{"num_hidden_layers": 26, "hidden_size": 128, "num_attention_heads": 2, "num_key_value_heads": 1, "head_dim": 64, "intermediate_size": 320, "vocab_size": 4096, "hidden_act": "swiglu", "norm": "rmsnorm", "norm_place": "pre", "norm_eps": 1e-05, "positions": "rope", "rope_theta": 10000.0, "rope_fraction": 1.0, "qk_norm": true, "attn_scale": 0.125, "bias": "none", "tie_word_embeddings": false, "parallel_block": true, "init": "normal", "init_std_qkv": 0.0436, "init_std_o": 0.0, "init_std_up": 0.0436, "init_std_down": 0.0, "optimizer": "soap_variant", "learning_rate": 0.00513, "beta1": 0.95, "beta2": 0.95, "weight_decay": 0.078, "lr_head": 0.00535, "warmup_steps": 42, "schedule": "wsd", "decay_fraction": 1.0, "decay_shape": "linear", "final_lr_fraction": 0.0, "batch_tokens": [32768, 65536, 98304], "max_seq_len": 1024, "doc_mask": true, "train_tokens": 144800000, "max_steps": 2438, "dataset": "wikipedia_en"}
Each number is 200 + 40 x the weight over its row's rms, rounded and kept within 0 to 999. Layers, rows and columns count from 0. The size before them is the row's rms in percent of the matrix's.

# down: layer 14 MLP down (transposed), 320x128, rms 0.141, rows 95-112, columns 0-127
# gate: layer 14 MLP gate, 320x128, rms 0.157, rows 96-113, columns 0-127
# up: layer 14 MLP up, 320x128, rms 0.147, rows 96-113, columns 0-127
down95,099,247,259,152,180,183,203,234,246,198,178,165,225,174,204,209,275,181,198,245,151,239,223,278,241,263,149,188,202,199,206,220,243,237,193,214,209,200,224,200,183,239,259,173,171,201,119,140,208,225,224,229,154,215,236,274,275,209,161,199,241,252,208,300,107,189,236,174,211,189,215,242,229,174,183,241,282,189,194,233,211,145,199,197,201,154,124,155,159,115,165,184,234,235,155,202,212,173,138,245,218,197,217,195,203,202,267,290,218,196,180,214,224,156,264,178,240,218,122,187,118,233,180,227,210,121,261,231,209
gate96,101,193,133,300,203,159,236,287,175,171,119,148,206,288,228,200,145,188,188,180,186,128,193,156,232,172,203,127,172,255,241,217,197,257,153,232,236,128,181,156,209,153,247,160,186,227,190,162,168,168,183,143,170,211,207,119,194,233,146,235,223,137,258,230,142,166,198,227,146,188,162,233,173,232,198,235,202,163,183,215,180,192,200,255,169,207,195,211,194,181,218,266,161,267,259,185,212,199,143,199,209,194,189,205,218,229,264,217,150,189,259,276,235,170,140,205,164,150,179,242,131,176,203,130,219,174,163,249,249
up96,095,209,181,195,145,124,167,262,164,247,246,174,252,121,169,112,227,221,225,259,142,171,166,200,251,189,157,216,162,225,245,204,170,156,106,220,221,152,154,209,279,192,219,190,79,174,195,145,157,183,146,133,129,241,283,153,199,178,136,213,209,233,228,215,229,226,182,172,240,227,227,261,181,148,219,177,208,217,166,167,137,182,173,181,160,170,213,161,290,165,153,158,219,234,174,227,239,179,190,166,172,162,195,267,202,209,190,183,144,238,182,223,240,195,192,193,183,190,220,195,246,247,144,233,219,156,198,226,172
down96,103,178,183,221,196,233,218,230,180,209,212,229,261,173,111,163,207,224,171,252,129,149,142,206,127,298,145,205,209,215,167,202,161,202,195,325,206,204,183,197,228,182,208,281,251,224,220,219,188,220,162,203,193,217,267,176,184,150,210,204,223,197,179,204,249,180,190,180,249,182,252,236,207,117,280,187,179,201,251,175,198,233,199,249,235,172,198,184,215,229,214,159,198,235,235,219,185,207,187,194,199,143,235,147,163,145,258,215,228,258,221,231,261,157,186,137,194,319,226,180,157,206,143,226,191,206,203,307,106
gate97,093,198,165,210,199,261,215,197,203,253,186,239,245,207,213,202,199,215,222,172,135,219,257,180,132,165,149,193,213,195,209,197,233,209,220,210,192,186,241,234,284,156,81,128,140,209,201,270,227,183,229,187,277,123,148,245,180,137,191,254,231,229,226,190,220,249,171,238,245,210,165,174,195,194,173,215,215,218,162,186,177,209,195,265,139,200,272,235,208,181,222,186,131,197,223,160,233,153,114,229,188,280,186,220,279,161,148,171,216,184,195,190,188,207,142,222,239,175,264,216,218,147,299,189,212,119,266,146,210
up97,102,204,143,200,185,222,184,237,247,175,228,198,188,212,257,264,229,225,87,204,151,233,188,218,177,202,204,207,217,302,214,240,159,209,175,191,193,144,209,218,182,165,189,120,182,163,181,199,157,146,185,207,275,159,222,149,197,191,155,236,211,227,233,159,232,209,251,173,181,211,256,298,203,238,211,150,205,162,190,239,273,141,270,134,149,147,286,169,157,218,273,203,233,213,197,251,170,204,220,158,232,177,235,153,175,161,265,237,193,202,132,181,256,185,181,155,212,172,233,118,171,284,179,217,190,192,250,213,256
down97,099,237,218,94,181,159,177,201,221,263,178,250,279,176,138,149,162,150,243,223,180,283,194,222,170,208,165,214,204,141,227,188,273,204,183,171,132,217,149,218,202,269,221,182,209,154,161,257,163,217,224,213,186,140,217,301,222,193,214,185,171,206,187,220,208,162,246,217,192,187,214,169,256,187,146,218,201,208,152,226,211,238,159,261,172,159,194,151,220,205,199,145,173,132,294,101,193,167,222,251,211,239,206,201,240,117,173,194,219,190,267,203,240,173,136,209,140,267,190,253,213,226,220,199,246,196,260,144,215
gate98,099,179,181,216,142,229,114,242,142,194,239,130,265,171,224,217,212,141,217,251,188,164,205,177,190,260,111,219,211,199,201,191,204,240,182,194,113,223,260,195,235,159,255,204,210,188,179,250,229,186,281,250,209,146,149,226,166,215,165,228,255,189,167,184,220,192,188,268,188,204,156,181,190,220,211,219,237,274,77,166,216,182,251,242,136,244,146,201,162,151,153,133,129,177,243,251,196,144,151,186,223,138,163,153,211,225,126,189,187,180,213,199,189,197,150,230,253,220,207,251,194,202,151,171,136,172,209,201,245
up98,106,223,165,209,197,185,231,217,150,232,226,235,257,219,166,195,265,249,249,117,136,233,188,252,152,151,165,221,169,192,188,150,177,234,223,204,183,164,191,177,196,227,137,227,208,228,218,212,171,213,228,183,235,271,269,219,216,262,177,184,249,103,161,238,176,267,153,182,221,258,149,210,152,232,160,154,251,122,209,213,173,208,293,177,250,189,216,197,129,161,169,230,284,222,239,252,248,220,206,197,163,240,219,174,190,237,254,168,149,154,234,166,242,136,224,132,187,211,199,230,238,230,230,189,240,190,102,201,265
down98,104,188,181,134,165,246,170,249,136,140,218,235,225,218,278,167,228,203,223,252,225,192,243,215,183,276,130,133,140,138,214,158,177,274,211,209,186,197,206,206,223,100,212,179,218,204,196,208,128,166,113,143,210,198,151,240,238,220,289,154,219,171,209,147,137,174,206,233,164,190,212,192,205,170,231,128,194,250,187,155,251,154,114,220,204,184,177,178,125,193,172,229,227,167,161,203,265,122,163,161,173,187,242,222,171,239,120,217,200,176,266,224,197,246,193,210,169,205,215,215,196,150,190,284,210,192,204,192,235
gate99,097,236,192,172,160,192,197,144,207,170,226,264,181,215,214,199,165,201,203,224,162,298,248,175,220,167,134,198,176,276,194,250,249,251,203,222,241,254,222,293,172,202,192,227,145,173,205,255,185,222,192,192,171,213,210,195,208,261,204,123,197,217,210,131,244,169,217,228,178,167,113,219,135,211,219,229,205,226,164,186,196,235,223,288,231,245,223,207,343,212,230,240,166,224,270,167,251,200,230,167,124,136,206,214,154,155,188,212,174,221,224,158,244,176,188,228,176,173,72,189,157,205,199,255,179,217,168,215,217
up99,094,159,171,156,133,179,270,128,192,217,227,233,256,286,135,226,174,219,197,178,169,284,170,193,265,151,271,146,213,151,274,204,167,144,281,160,263,188,212,212,191,162,232,157,203,198,184,245,226,127,211,267,181,209,247,113,206,182,227,148,197,159,189,159,201,246,172,166,215,207,136,194,180,160,205,180,211,192,159,199,122,205,189,136,239,172,218,156,255,145,252,173,118,191,165,211,226,226,209,149,154,167,151,193,216,161,151,158,219,193,170,178,236,234,241,199,226,223,117,178,237,204,143,186,239,217,206,202,233
down99,093,151,196,212,139,205,223,207,250,204,205,185,191,170,168,157,194,257,225,209,245,170,215,189,238,166,122,221,198,178,207,206,199,141,172,232,302,193,214,239,228,239,170,161,162,169,274,279,170,191,168,222,174,210,174,185,272,175,210,161,238,210,259,183,211,196,210,253,234,214,281,292,245,173,173,89,177,240,154,204,230,296,243,232,178,239,182,195,239,142,204,156,128,226,290,141,164,229,207,216,268,232,294,143,217,203,205,201,180,226,199,179,232,194,195,189,188,259,171,172,144,196,177,238,196,279,165,219,222
gate100,101,192,247,164,261,203,207,165,176,214,191,227,238,167,207,148,257,271,182,193,221,210,203,205,139,263,213,163,227,235,200,151,190,209,225,147,172,182,210,200,147,262,180,179,235,255,147,157,147,180,169,178,148,211,192,284,222,221,141,290,233,210,206,207,204,212,229,173,220,207,139,164,211,179,228,271,194,195,208,201,296,217,217,259,156,214,194,140,215,227,163,146,132,220,168,205,179,288,201,164,156,160,182,180,178,209,269,184,137,178,269,263,192,230,233,231,130,168,150,252,256,225,93,273,225,266,217,218,181
up100,102,215,158,231,191,171,177,214,126,182,174,218,157,168,190,197,206,169,199,218,217,186,233,187,129,253,215,219,167,274,240,168,158,214,210,172,232,129,280,91,199,187,192,289,224,229,211,181,200,172,190,251,216,150,154,201,220,143,168,241,243,191,217,233,161,167,263,173,202,240,176,223,222,206,248,169,202,145,193,162,243,217,179,202,125,200,228,188,195,184,160,202,170,182,185,188,208,276,197,115,197,136,211,185,174,301,210,284,147,201,235,236,134,246,141,216,256,211,229,251,197,177,159,320,226,207,209,243,122
down100,099,300,186,206,197,227,232,213,251,169,189,198,205,145,195,210,232,250,95,157,186,199,194,201,196,182,184,107,229,193,222,232,212,177,178,245,242,114,235,242,234,270,178,248,260,199,172,244,153,150,167,195,203,271,187,171,188,218,165,251,232,203,227,204,217,150,208,147,223,267,256,220,223,162,161,224,136,261,251,200,189,166,231,239,219,208,259,194,197,182,177,188,264,225,239,171,187,141,247,234,202,235,186,232,231,240,214,245,202,189,147,239,193,217,223,200,238,166,252,180,191,213,319,197,304,297,248,159,175
gate101,095,211,233,221,211,173,178,213,194,242,146,196,189,247,225,236,171,224,234,220,213,189,196,208,190,125,203,216,225,189,205,265,225,193,234,194,153,186,172,251,270,165,265,228,183,176,215,233,212,244,187,233,275,269,261,226,216,151,174,233,230,149,165,264,210,226,149,171,271,152,171,237,206,143,208,236,280,254,205,217,185,165,188,221,256,162,214,302,255,171,205,264,233,255,226,207,256,255,187,258,250,160,153,133,215,240,188,169,155,230,243,218,95,231,162,270,192,142,198,198,197,166,237,103,177,216,165,152,166
up101,104,251,209,235,161,242,263,280,239,178,179,226,164,237,201,218,238,248,175,152,192,187,146,240,256,259,156,251,154,251,184,213,184,238,250,240,202,172,199,186,234,187,221,187,219,175,163,222,179,209,291,230,113,144,259,213,202,167,189,186,174,198,229,215,189,212,267,264,190,250,251,169,207,172,182,170,249,171,242,234,255,287,260,157,147,228,274,190,147,266,163,195,220,329,234,195,243,211,191,270,269,156,203,181,164,250,146,202,219,247,223,202,168,196,238,226,175,186,154,207,207,126,205,231,187,213,235,232,178
down101,103,158,184,172,212,263,219,164,173,174,231,217,266,216,232,207,234,148,190,198,177,199,190,186,208,214,199,58,224,277,210,170,292,175,123,89,172,195,260,246,177,204,211,192,258,186,257,163,189,285,238,179,289,176,118,238,229,206,208,181,224,248,262,227,176,189,180,211,209,323,164,225,194,175,234,207,218,228,233,239,188,145,209,209,235,162,160,218,218,145,223,151,152,131,226,168,208,182,225,190,236,230,174,215,225,214,247,185,217,173,203,177,229,202,254,211,192,233,194,228,188,230,243,270,201,138,226,262,200
gate102,107,151,271,109,255,132,193,188,149,226,138,154,150,163,196,191,273,239,104,203,340,216,233,156,192,203,203,124,220,262,236,201,134,197,235,188,201,167,186,191,203,199,164,241,196,222,215,189,144,220,158,209,146,182,210,168,158,172,220,124,246,171,214,218,234,169,183,184,237,194,195,210,218,229,185,186,241,147,215,223,241,155,205,203,247,213,183,169,179,226,200,187,181,244,189,221,221,191,219,226,178,182,263,239,214,219,173,149,159,196,191,223,229,196,216,226,153,155,50,233,197,152,233,229,105,190,249,168,236
up102,112,235,217,265,159,157,267,268,212,257,187,216,209,212,229,157,283,245,241,130,159,158,187,242,206,159,216,199,310,201,245,175,207,65,183,213,150,229,239,218,123,222,218,213,257,283,225,247,256,282,216,177,203,182,258,158,221,206,139,245,161,210,190,223,200,190,216,251,224,231,183,203,153,176,126,222,206,271,144,212,210,208,222,198,219,118,192,156,266,212,189,241,248,216,172,226,162,180,171,205,206,195,231,165,189,183,174,211,239,226,236,205,160,110,187,163,242,246,194,158,167,218,194,215,182,199,239,221,161
down102,111,209,244,208,207,218,256,212,202,136,196,233,169,292,198,173,206,188,194,157,239,203,178,176,225,229,161,188,307,184,252,198,156,266,267,314,164,224,202,198,204,213,158,180,251,178,167,168,163,230,180,268,194,167,183,168,177,225,176,132,185,159,211,142,179,122,255,253,147,149,196,215,222,232,242,324,208,161,273,164,249,182,141,178,192,172,185,201,225,227,216,192,227,165,193,205,155,230,138,140,218,179,151,210,207,193,209,127,168,203,188,236,222,265,170,215,231,199,215,186,184,225,207,214,186,123,190,83,184
gate103,102,185,118,180,157,192,272,216,190,173,191,202,239,268,188,277,234,269,238,239,196,216,189,286,251,201,153,146,176,185,196,191,279,141,178,176,242,143,231,177,210,210,190,183,201,268,133,163,134,222,198,227,138,165,154,199,284,228,227,197,207,164,315,130,275,197,235,207,203,203,207,91,203,187,195,229,224,212,184,250,192,165,268,185,202,208,146,230,231,193,209,231,211,244,208,135,154,155,175,178,204,165,203,257,148,216,190,182,264,235,143,231,175,189,200,130,189,229,182,176,189,195,207,150,246,171,174,135,200
up103,104,209,214,201,211,255,187,198,208,244,289,268,177,195,174,188,219,200,176,202,165,174,148,145,228,116,138,177,175,265,111,236,176,249,218,217,147,224,208,136,183,195,263,212,124,244,191,219,184,201,206,245,247,238,169,216,153,263,206,247,249,302,145,250,179,151,267,118,188,179,186,234,149,188,186,202,232,117,217,206,206,177,200,144,162,178,214,179,172,163,170,187,233,230,206,232,224,236,212,310,155,210,263,262,210,235,140,192,270,192,176,184,185,207,213,289,158,195,207,234,188,217,179,205,201,214,215,170,268
down103,102,195,154,196,303,166,139,190,249,228,216,208,247,187,203,201,157,186,184,188,197,161,309,182,225,176,188,164,187,157,107,221,181,229,255,180,251,211,230,162,212,213,197,210,213,149,215,209,136,189,192,208,214,249,173,246,144,200,133,220,208,287,196,222,182,206,211,160,88,256,143,205,187,246,277,185,217,250,225,207,243,206,248,230,261,175,221,285,216,132,158,237,249,168,219,220,195,148,213,232,173,172,176,144,224,251,187,224,240,118,212,231,255,172,251,183,189,171,260,227,246,152,193,191,221,133,199,188,126
gate104,107,223,183,269,152,211,219,158,232,226,174,207,212,164,176,281,156,201,183,188,236,163,224,244,231,198,250,151,241,212,150,201,279,175,186,208,216,208,197,231,233,201,226,280,160,199,198,242,122,176,224,198,218,169,238,165,219,158,207,204,189,186,145,135,272,241,157,217,226,192,194,305,238,126,173,238,196,217,211,265,194,198,211,172,183,224,250,223,217,171,174,300,195,305,219,168,210,227,235,215,195,198,141,193,215,215,259,249,250,264,196,147,128,231,142,221,114,117,183,125,151,217,199,208,186,174,259,213,153
up104,110,269,221,308,160,162,174,193,268,273,220,186,213,123,173,164,237,162,174,129,145,184,201,269,274,173,185,170,177,210,196,167,185,192,270,288,174,187,134,140,130,164,239,161,187,251,207,213,197,149,219,95,205,231,259,220,242,172,177,226,225,212,219,230,200,195,208,178,198,176,215,128,238,253,161,218,215,178,145,200,195,216,172,168,186,241,190,162,182,299,250,209,183,175,217,142,228,219,121,204,203,211,238,188,141,228,224,195,173,164,205,179,283,208,241,210,167,220,142,272,192,160,223,181,170,201,204,256,211
down104,104,231,222,227,180,217,260,214,220,171,232,245,199,263,220,187,213,191,101,224,130,246,219,122,150,178,223,216,211,194,195,257,196,260,151,86,227,213,232,160,200,179,236,243,279,172,177,230,222,227,200,190,193,225,119,199,190,211,260,182,227,204,147,205,183,170,219,145,157,185,230,293,208,152,144,251,203,199,190,234,174,102,211,253,165,123,240,245,198,270,191,196,239,108,182,219,164,173,143,181,200,213,149,173,277,238,209,197,219,224,176,185,168,207,121,183,193,157,170,115,194,207,207,202,127,205,201,199,223
gate105,111,195,165,236,139,134,180,244,253,226,145,196,301,176,227,185,170,152,204,203,154,295,220,147,237,210,166,190,229,205,218,227,192,193,238,201,250,188,221,192,145,229,223,172,180,260,216,233,148,147,252,173,166,169,132,277,192,136,206,248,171,261,183,159,175,148,208,192,230,190,215,191,268,215,227,244,101,197,208,197,226,161,161,208,236,245,170,237,218,170,231,198,231,190,311,125,122,174,207,258,237,140,197,142,195,204,202,214,242,238,209,201,168,164,187,189,128,194,146,195,228,157,128,224,245,195,224,211,270
up105,113,234,247,212,176,207,187,216,251,234,156,181,135,235,220,128,198,135,227,213,174,198,209,144,224,219,198,207,237,186,217,198,236,184,354,191,201,169,218,225,159,198,192,200,171,199,195,255,131,187,150,250,273,231,199,172,253,197,221,107,243,229,198,162,166,217,223,205,227,282,236,231,234,181,252,151,210,196,216,224,209,184,209,238,196,171,201,215,166,112,236,224,261,230,221,157,172,190,124,220,183,215,169,146,134,195,215,222,193,303,153,192,145,179,220,190,151,307,196,256,232,189,150,242,225,260,216,262,171
down105,110,182,240,214,157,255,239,177,158,214,199,178,267,136,278,184,179,219,148,195,184,188,207,257,266,275,175,170,185,228,206,269,219,221,101,263,176,134,186,214,212,233,226,187,263,229,209,207,117,219,238,131,207,209,224,200,245,137,240,194,199,257,231,184,229,127,230,203,150,201,271,189,230,183,192,225,126,173,193,247,197,211,202,222,226,247,238,180,168,160,241,169,229,232,224,180,264,161,190,202,210,206,132,232,200,197,143,153,93,231,251,100,161,230,161,202,179,237,255,159,158,197,131,165,178,187,202,207,170
gate106,106,217,157,153,218,192,257,295,170,251,233,243,180,210,204,212,231,224,174,101,109,249,202,215,158,212,192,168,168,260,187,198,151,262,233,270,225,275,185,220,188,162,182,208,178,232,169,249,183,277,243,288,190,168,159,217,193,193,229,202,237,104,210,199,208,185,156,226,254,198,154,243,211,196,195,149,275,218,166,192,206,135,176,251,199,278,209,178,179,177,249,168,229,262,210,192,208,223,236,158,154,185,200,197,156,251,150,132,202,262,206,148,210,309,213,210,211,197,195,160,284,236,231,163,202,180,182,178,203
up106,113,165,189,215,204,227,275,205,171,268,210,235,215,212,153,223,179,238,154,189,127,150,164,230,164,211,159,268,163,239,221,201,207,125,172,226,242,210,202,166,218,243,214,209,261,162,256,204,216,175,235,160,273,214,171,189,239,207,141,227,117,209,213,238,209,221,241,137,216,232,237,134,131,250,192,231,210,207,284,185,218,126,196,153,147,197,203,169,213,175,267,176,169,184,152,236,110,191,200,201,253,248,222,224,171,202,127,180,169,167,180,284,242,182,214,157,223,270,256,214,158,224,266,131,231,134,209,262,172
down106,107,278,190,214,223,170,152,258,242,219,167,226,249,232,239,170,188,237,212,172,139,170,165,236,200,223,207,261,211,162,102,252,159,155,223,79,159,280,156,176,289,190,229,141,303,267,220,236,262,205,195,165,209,180,222,225,184,165,159,238,178,196,145,157,201,176,193,168,193,279,267,185,222,231,181,139,182,167,233,218,206,200,155,232,235,156,202,226,252,217,243,190,210,198,181,231,149,249,179,173,224,127,149,153,145,129,211,183,217,181,194,227,242,206,175,199,259,191,200,221,201,201,165,209,199,283,252,223,198
gate107,100,164,222,230,190,222,201,147,224,238,222,237,211,236,168,215,124,166,183,173,235,159,231,247,264,217,207,130,145,193,243,191,214,185,210,148,133,137,224,232,255,228,166,216,244,300,221,286,243,114,189,192,184,246,222,239,220,207,165,217,185,196,154,221,241,215,243,205,241,179,225,180,190,186,212,184,222,225,125,181,202,165,147,177,207,273,169,204,135,111,140,264,172,188,242,208,167,123,159,256,251,134,170,131,212,244,218,258,230,256,259,142,202,160,221,124,230,162,245,219,201,194,220,219,212,154,155,203,195
up107,101,189,149,243,254,279,159,210,160,191,152,202,248,216,195,136,127,241,199,181,145,117,206,201,116,128,183,186,154,204,235,190,161,176,265,183,170,196,218,206,177,158,155,232,176,234,213,163,266,86,142,208,181,197,208,223,244,216,149,207,183,196,190,137,214,232,196,181,238,118,205,206,194,176,222,178,162,258,267,189,301,212,203,203,189,196,246,184,263,185,238,194,250,249,218,193,195,181,244,144,192,258,268,198,210,225,199,161,238,289,134,264,147,137,190,208,222,203,230,135,233,133,171,195,193,187,189,206,207
down107,113,140,256,191,190,205,220,230,197,146,208,222,129,216,246,210,221,197,208,162,193,198,184,186,206,144,238,204,197,246,237,177,169,251,190,217,159,218,248,226,207,129,226,187,232,225,155,302,277,246,228,204,180,192,272,209,238,255,221,192,271,217,138,175,163,135,255,277,181,136,226,194,179,140,250,183,221,202,185,227,126,186,242,234,247,217,72,87,193,164,178,252,163,195,152,214,217,163,223,184,213,180,246,233,292,226,153,241,188,242,246,184,204,137,211,147,229,245,171,193,210,175,176,204,233,223,195,227,241
gate108,105,282,119,250,216,233,212,198,220,187,214,183,122,221,225,166,145,286,185,220,263,171,105,226,176,212,201,223,219,233,196,224,187,192,242,148,203,194,198,222,210,226,185,232,230,158,127,156,154,218,182,193,190,81,192,208,156,215,193,178,307,198,181,206,145,174,205,192,200,142,182,246,173,240,172,180,196,205,208,179,207,238,218,296,158,227,256,167,241,205,147,188,195,234,235,151,194,144,302,192,211,156,172,177,234,180,221,204,259,171,211,195,235,190,192,166,127,187,167,194,286,182,172,233,195,123,219,107,153
up108,093,182,197,224,191,179,194,246,221,257,189,221,196,221,153,282,181,206,148,250,245,186,147,111,207,250,133,226,187,221,166,253,207,225,154,209,244,255,137,229,129,205,129,152,182,174,279,172,249,206,233,219,226,155,190,210,260,163,211,211,190,128,198,153,220,206,188,197,218,124,160,187,222,138,211,215,161,223,241,157,106,174,235,182,148,241,184,148,215,216,154,192,288,183,196,135,225,252,161,196,116,196,164,172,253,152,196,198,223,237,141,170,221,214,197,116,177,155,147,166,174,117,212,211,262,202,218,229,191
down108,097,296,221,252,213,222,199,212,189,206,204,153,278,231,63,202,130,192,274,144,169,184,203,192,178,232,176,186,227,187,261,198,147,178,265,147,183,207,253,207,166,237,170,198,205,204,222,138,251,144,202,114,225,215,225,230,197,203,171,259,199,179,237,200,149,220,211,187,229,209,151,152,143,267,222,169,172,184,232,221,248,247,198,175,181,210,294,260,237,229,178,262,161,205,153,301,230,215,168,227,230,211,200,257,121,225,205,214,175,174,138,224,219,156,272,159,199,246,223,168,266,205,206,197,228,200,190,218,169
gate109,103,229,168,143,153,212,185,186,205,171,228,123,217,224,223,147,192,182,251,132,160,132,198,168,163,136,193,229,161,213,169,184,159,278,237,160,240,188,202,285,239,184,165,232,202,205,179,232,233,170,179,193,151,231,222,92,176,174,191,160,193,180,150,193,194,216,266,184,224,231,205,210,178,189,231,249,181,161,135,208,228,172,218,225,232,236,150,149,161,146,204,218,219,173,243,151,202,192,132,235,150,192,136,223,176,158,203,174,126,187,133,100,233,135,216,132,202,119,121,171,160,185,196,252,108,164,205,210,174
up109,106,272,233,312,219,170,162,194,176,195,263,213,247,231,176,276,144,123,168,98,197,151,190,156,167,103,256,232,202,225,141,192,168,195,183,156,197,199,239,184,240,174,132,175,208,237,244,203,231,163,105,231,155,202,201,179,174,155,126,259,166,231,161,182,167,198,242,188,256,252,186,201,210,186,195,149,215,152,101,174,207,223,245,186,224,162,209,181,206,254,203,213,241,197,218,230,199,231,217,211,175,241,208,314,183,211,232,198,225,189,176,244,258,164,281,222,188,231,198,223,165,140,196,190,215,219,159,205,221
down109,100,189,212,154,182,192,191,152,253,162,240,188,162,223,143,192,194,142,179,226,234,152,174,211,125,203,206,248,258,165,247,245,123,173,155,355,102,190,155,223,205,181,275,159,214,154,215,123,175,179,153,176,180,254,173,166,236,205,184,156,224,221,220,190,203,181,196,161,141,178,221,189,285,158,158,190,269,201,170,264,178,135,216,177,175,246,201,264,150,203,185,161,217,176,196,211,215,238,220,219,215,151,156,182,182,234,225,176,178,218,192,198,113,195,210,181,187,228,120,192,120,154,163,205,244,217,186,247,245
gate110,105,214,190,137,264,178,137,197,127,158,178,217,222,202,215,216,201,171,269,274,298,168,205,221,190,213,191,209,231,207,235,213,231,226,208,136,255,231,243,190,216,204,175,210,252,279,110,205,230,231,263,176,139,199,171,203,229,174,163,201,200,250,299,109,234,237,173,197,138,234,201,155,227,232,291,147,148,229,202,229,217,127,166,208,158,270,270,192,142,182,156,193,197,222,243,267,133,215,269,195,183,165,243,188,197,216,142,190,195,185,175,248,192,140,162,209,208,190,236,222,192,193,186,232,144,205,167,183,251
up110,100,81,173,160,225,255,203,221,202,242,214,208,164,175,160,220,140,184,165,218,173,204,220,188,127,192,141,227,215,180,212,195,210,246,178,260,156,265,133,203,172,130,146,159,203,228,143,241,225,229,222,210,194,169,203,185,214,292,108,175,230,235,236,207,273,249,124,193,218,200,209,167,246,192,217,218,209,174,216,103,180,184,163,120,223,146,213,74,159,195,208,208,201,211,220,203,183,152,181,197,228,168,218,196,153,259,199,245,224,169,179,209,228,240,177,250,258,208,125,171,226,135,164,186,166,206,121,169,218
down110,103,232,194,144,196,136,183,197,241,209,244,210,200,200,215,285,209,206,197,139,209,177,196,233,195,224,208,233,175,216,184,206,160,210,132,356,163,202,133,170,197,215,203,175,189,226,168,246,254,169,246,232,276,197,322,243,220,237,173,210,279,199,168,205,177,181,262,235,232,98,218,178,252,214,276,182,255,183,233,169,216,289,245,207,234,156,215,194,217,263,203,197,179,241,287,192,246,150,171,225,210,238,181,203,221,146,191,156,200,189,185,130,152,219,191,145,224,215,172,240,186,222,197,158,212,159,230,171,175
gate111,095,253,165,265,223,265,237,254,237,160,200,152,201,132,159,243,284,153,220,212,256,163,192,142,240,180,193,188,205,181,216,170,242,171,188,219,217,247,180,184,175,136,281,176,208,164,188,186,191,170,213,157,183,251,145,188,229,182,184,166,235,266,216,204,190,182,131,170,209,146,173,107,217,203,222,177,223,265,237,112,227,156,154,175,130,214,209,264,229,154,173,228,127,266,252,190,237,171,170,228,252,210,140,298,179,225,219,226,177,163,205,224,211,185,229,124,250,190,135,202,193,153,174,182,149,220,177,262,163
up111,092,238,219,193,194,277,155,169,210,212,240,220,171,162,217,197,246,311,228,232,179,230,209,167,231,84,191,202,244,343,198,158,222,164,229,197,188,245,255,150,153,123,175,173,238,184,127,178,196,150,134,173,262,239,142,211,241,223,195,169,256,210,207,245,178,194,210,121,190,200,186,164,244,194,176,184,254,233,216,170,198,219,168,161,176,204,213,264,217,215,178,266,225,233,250,236,249,168,208,194,185,192,108,257,167,163,231,201,178,194,178,213,219,192,223,176,240,252,259,159,186,262,192,209,170,286,205,209,166
down111,089,211,224,214,237,201,175,159,198,158,221,191,164,195,263,172,271,251,215,171,181,226,198,208,248,222,207,214,131,230,217,153,175,185,193,275,220,213,205,185,168,134,142,198,207,79,218,256,197,184,236,202,195,162,134,215,190,160,242,182,176,172,174,258,151,224,242,228,220,236,180,234,201,169,266,182,156,274,221,247,250,212,234,243,214,124,225,222,190,199,162,258,147,198,138,266,205,158,199,142,201,187,161,172,204,114,196,221,207,193,143,190,186,256,192,220,212,296,198,202,227,274,214,262,161,325,119,205,180
gate112,098,163,193,153,216,250,179,240,165,214,201,185,155,183,205,144,109,214,202,270,176,218,150,202,201,266,191,212,237,209,163,233,232,180,224,242,209,178,195,207,267,211,187,144,135,189,168,235,208,199,249,212,204,224,200,146,162,166,182,141,191,185,288,221,246,262,196,261,199,162,168,174,284,213,149,214,200,195,208,175,269,119,251,113,158,242,216,186,247,267,172,218,285,119,220,189,174,188,164,238,168,168,201,161,156,199,193,186,244,212,204,258,232,172,260,327,143,157,232,256,182,192,237,226,205,167,156,240,171
up112,093,174,213,231,151,195,260,169,140,175,197,191,212,219,126,179,212,228,212,156,239,263,272,218,198,182,197,183,193,192,199,206,195,177,146,158,183,170,194,211,167,203,154,202,107,243,179,214,137,200,207,153,217,204,202,276,132,236,197,235,188,171,135,111,177,194,214,187,202,187,167,216,203,262,202,222,302,245,192,220,148,171,211,222,211,260,246,107,206,219,247,251,106,252,110,212,221,187,189,198,225,172,220,146,193,224,190,221,108,244,133,219,244,162,232,123,207,230,199,187,187,156,229,145,224,150,124,250,149
down112,098,178,179,185,151,189,259,145,170,193,206,230,193,218,213,215,194,213,187,130,227,226,189,270,240,256,186,207,187,203,214,234,198,213,280,118,192,188,239,218,184,134,191,236,207,160,109,237,210,212,204,128,139,235,212,162,234,194,157,244,188,184,237,170,253,229,241,255,183,194,133,250,211,217,218,253,310,242,191,156,293,187,212,154,153,230,219,202,205,277,255,138,193,231,287,207,158,107,125,229,190,210,187,148,214,250,178,207,256,167,175,176,220,190,262,265,126,186,206,184,255,203,192,167,176,201,205,167,162
gate113,099,201,156,231,217,174,211,199,154,269,242,187,215,199,268,235,191,126,226,173,193,223,289,219,212,208,182,202,96,168,162,204,201,295,199,253,155,169,192,174,262,204,188,221,210,188,195,219,206,223,226,196,235,151,274,151,214,143,108,246,134,216,173,219,179,146,85,157,210,223,131,204,253,248,154,251,196,207,225,191,195,188,142,271,215,159,258,178,155,247,222,181,195,176,163,167,215,196,177,207,240,179,218,172,127,233,104,240,254,221,235,193,181,194,226,216,214,233,154,266,251,192,214,122,184,186,205,249,210
up113,102,223,202,296,178,189,145,204,198,197,204,216,243,325,275,219,197,181,281,248,241,190,266,175,158,210,193,213,261,105,220,196,188,225,170,214,224,172,104,222,261,207,201,192,190,169,228,177,211,195,147,173,244,198,168,181,176,226,302,173,201,207,146,234,149,233,159,166,161,214,183,298,203,220,227,209,254,197,203,169,165,180,259,166,205,291,204,222,212,228,191,218,241,132,174,168,210,163,213,114,128,230,192,212,253,229,151,118,141,167,212,220,215,154,220,238,211,230,163,212,205,257,198,189,165,191,198,233,186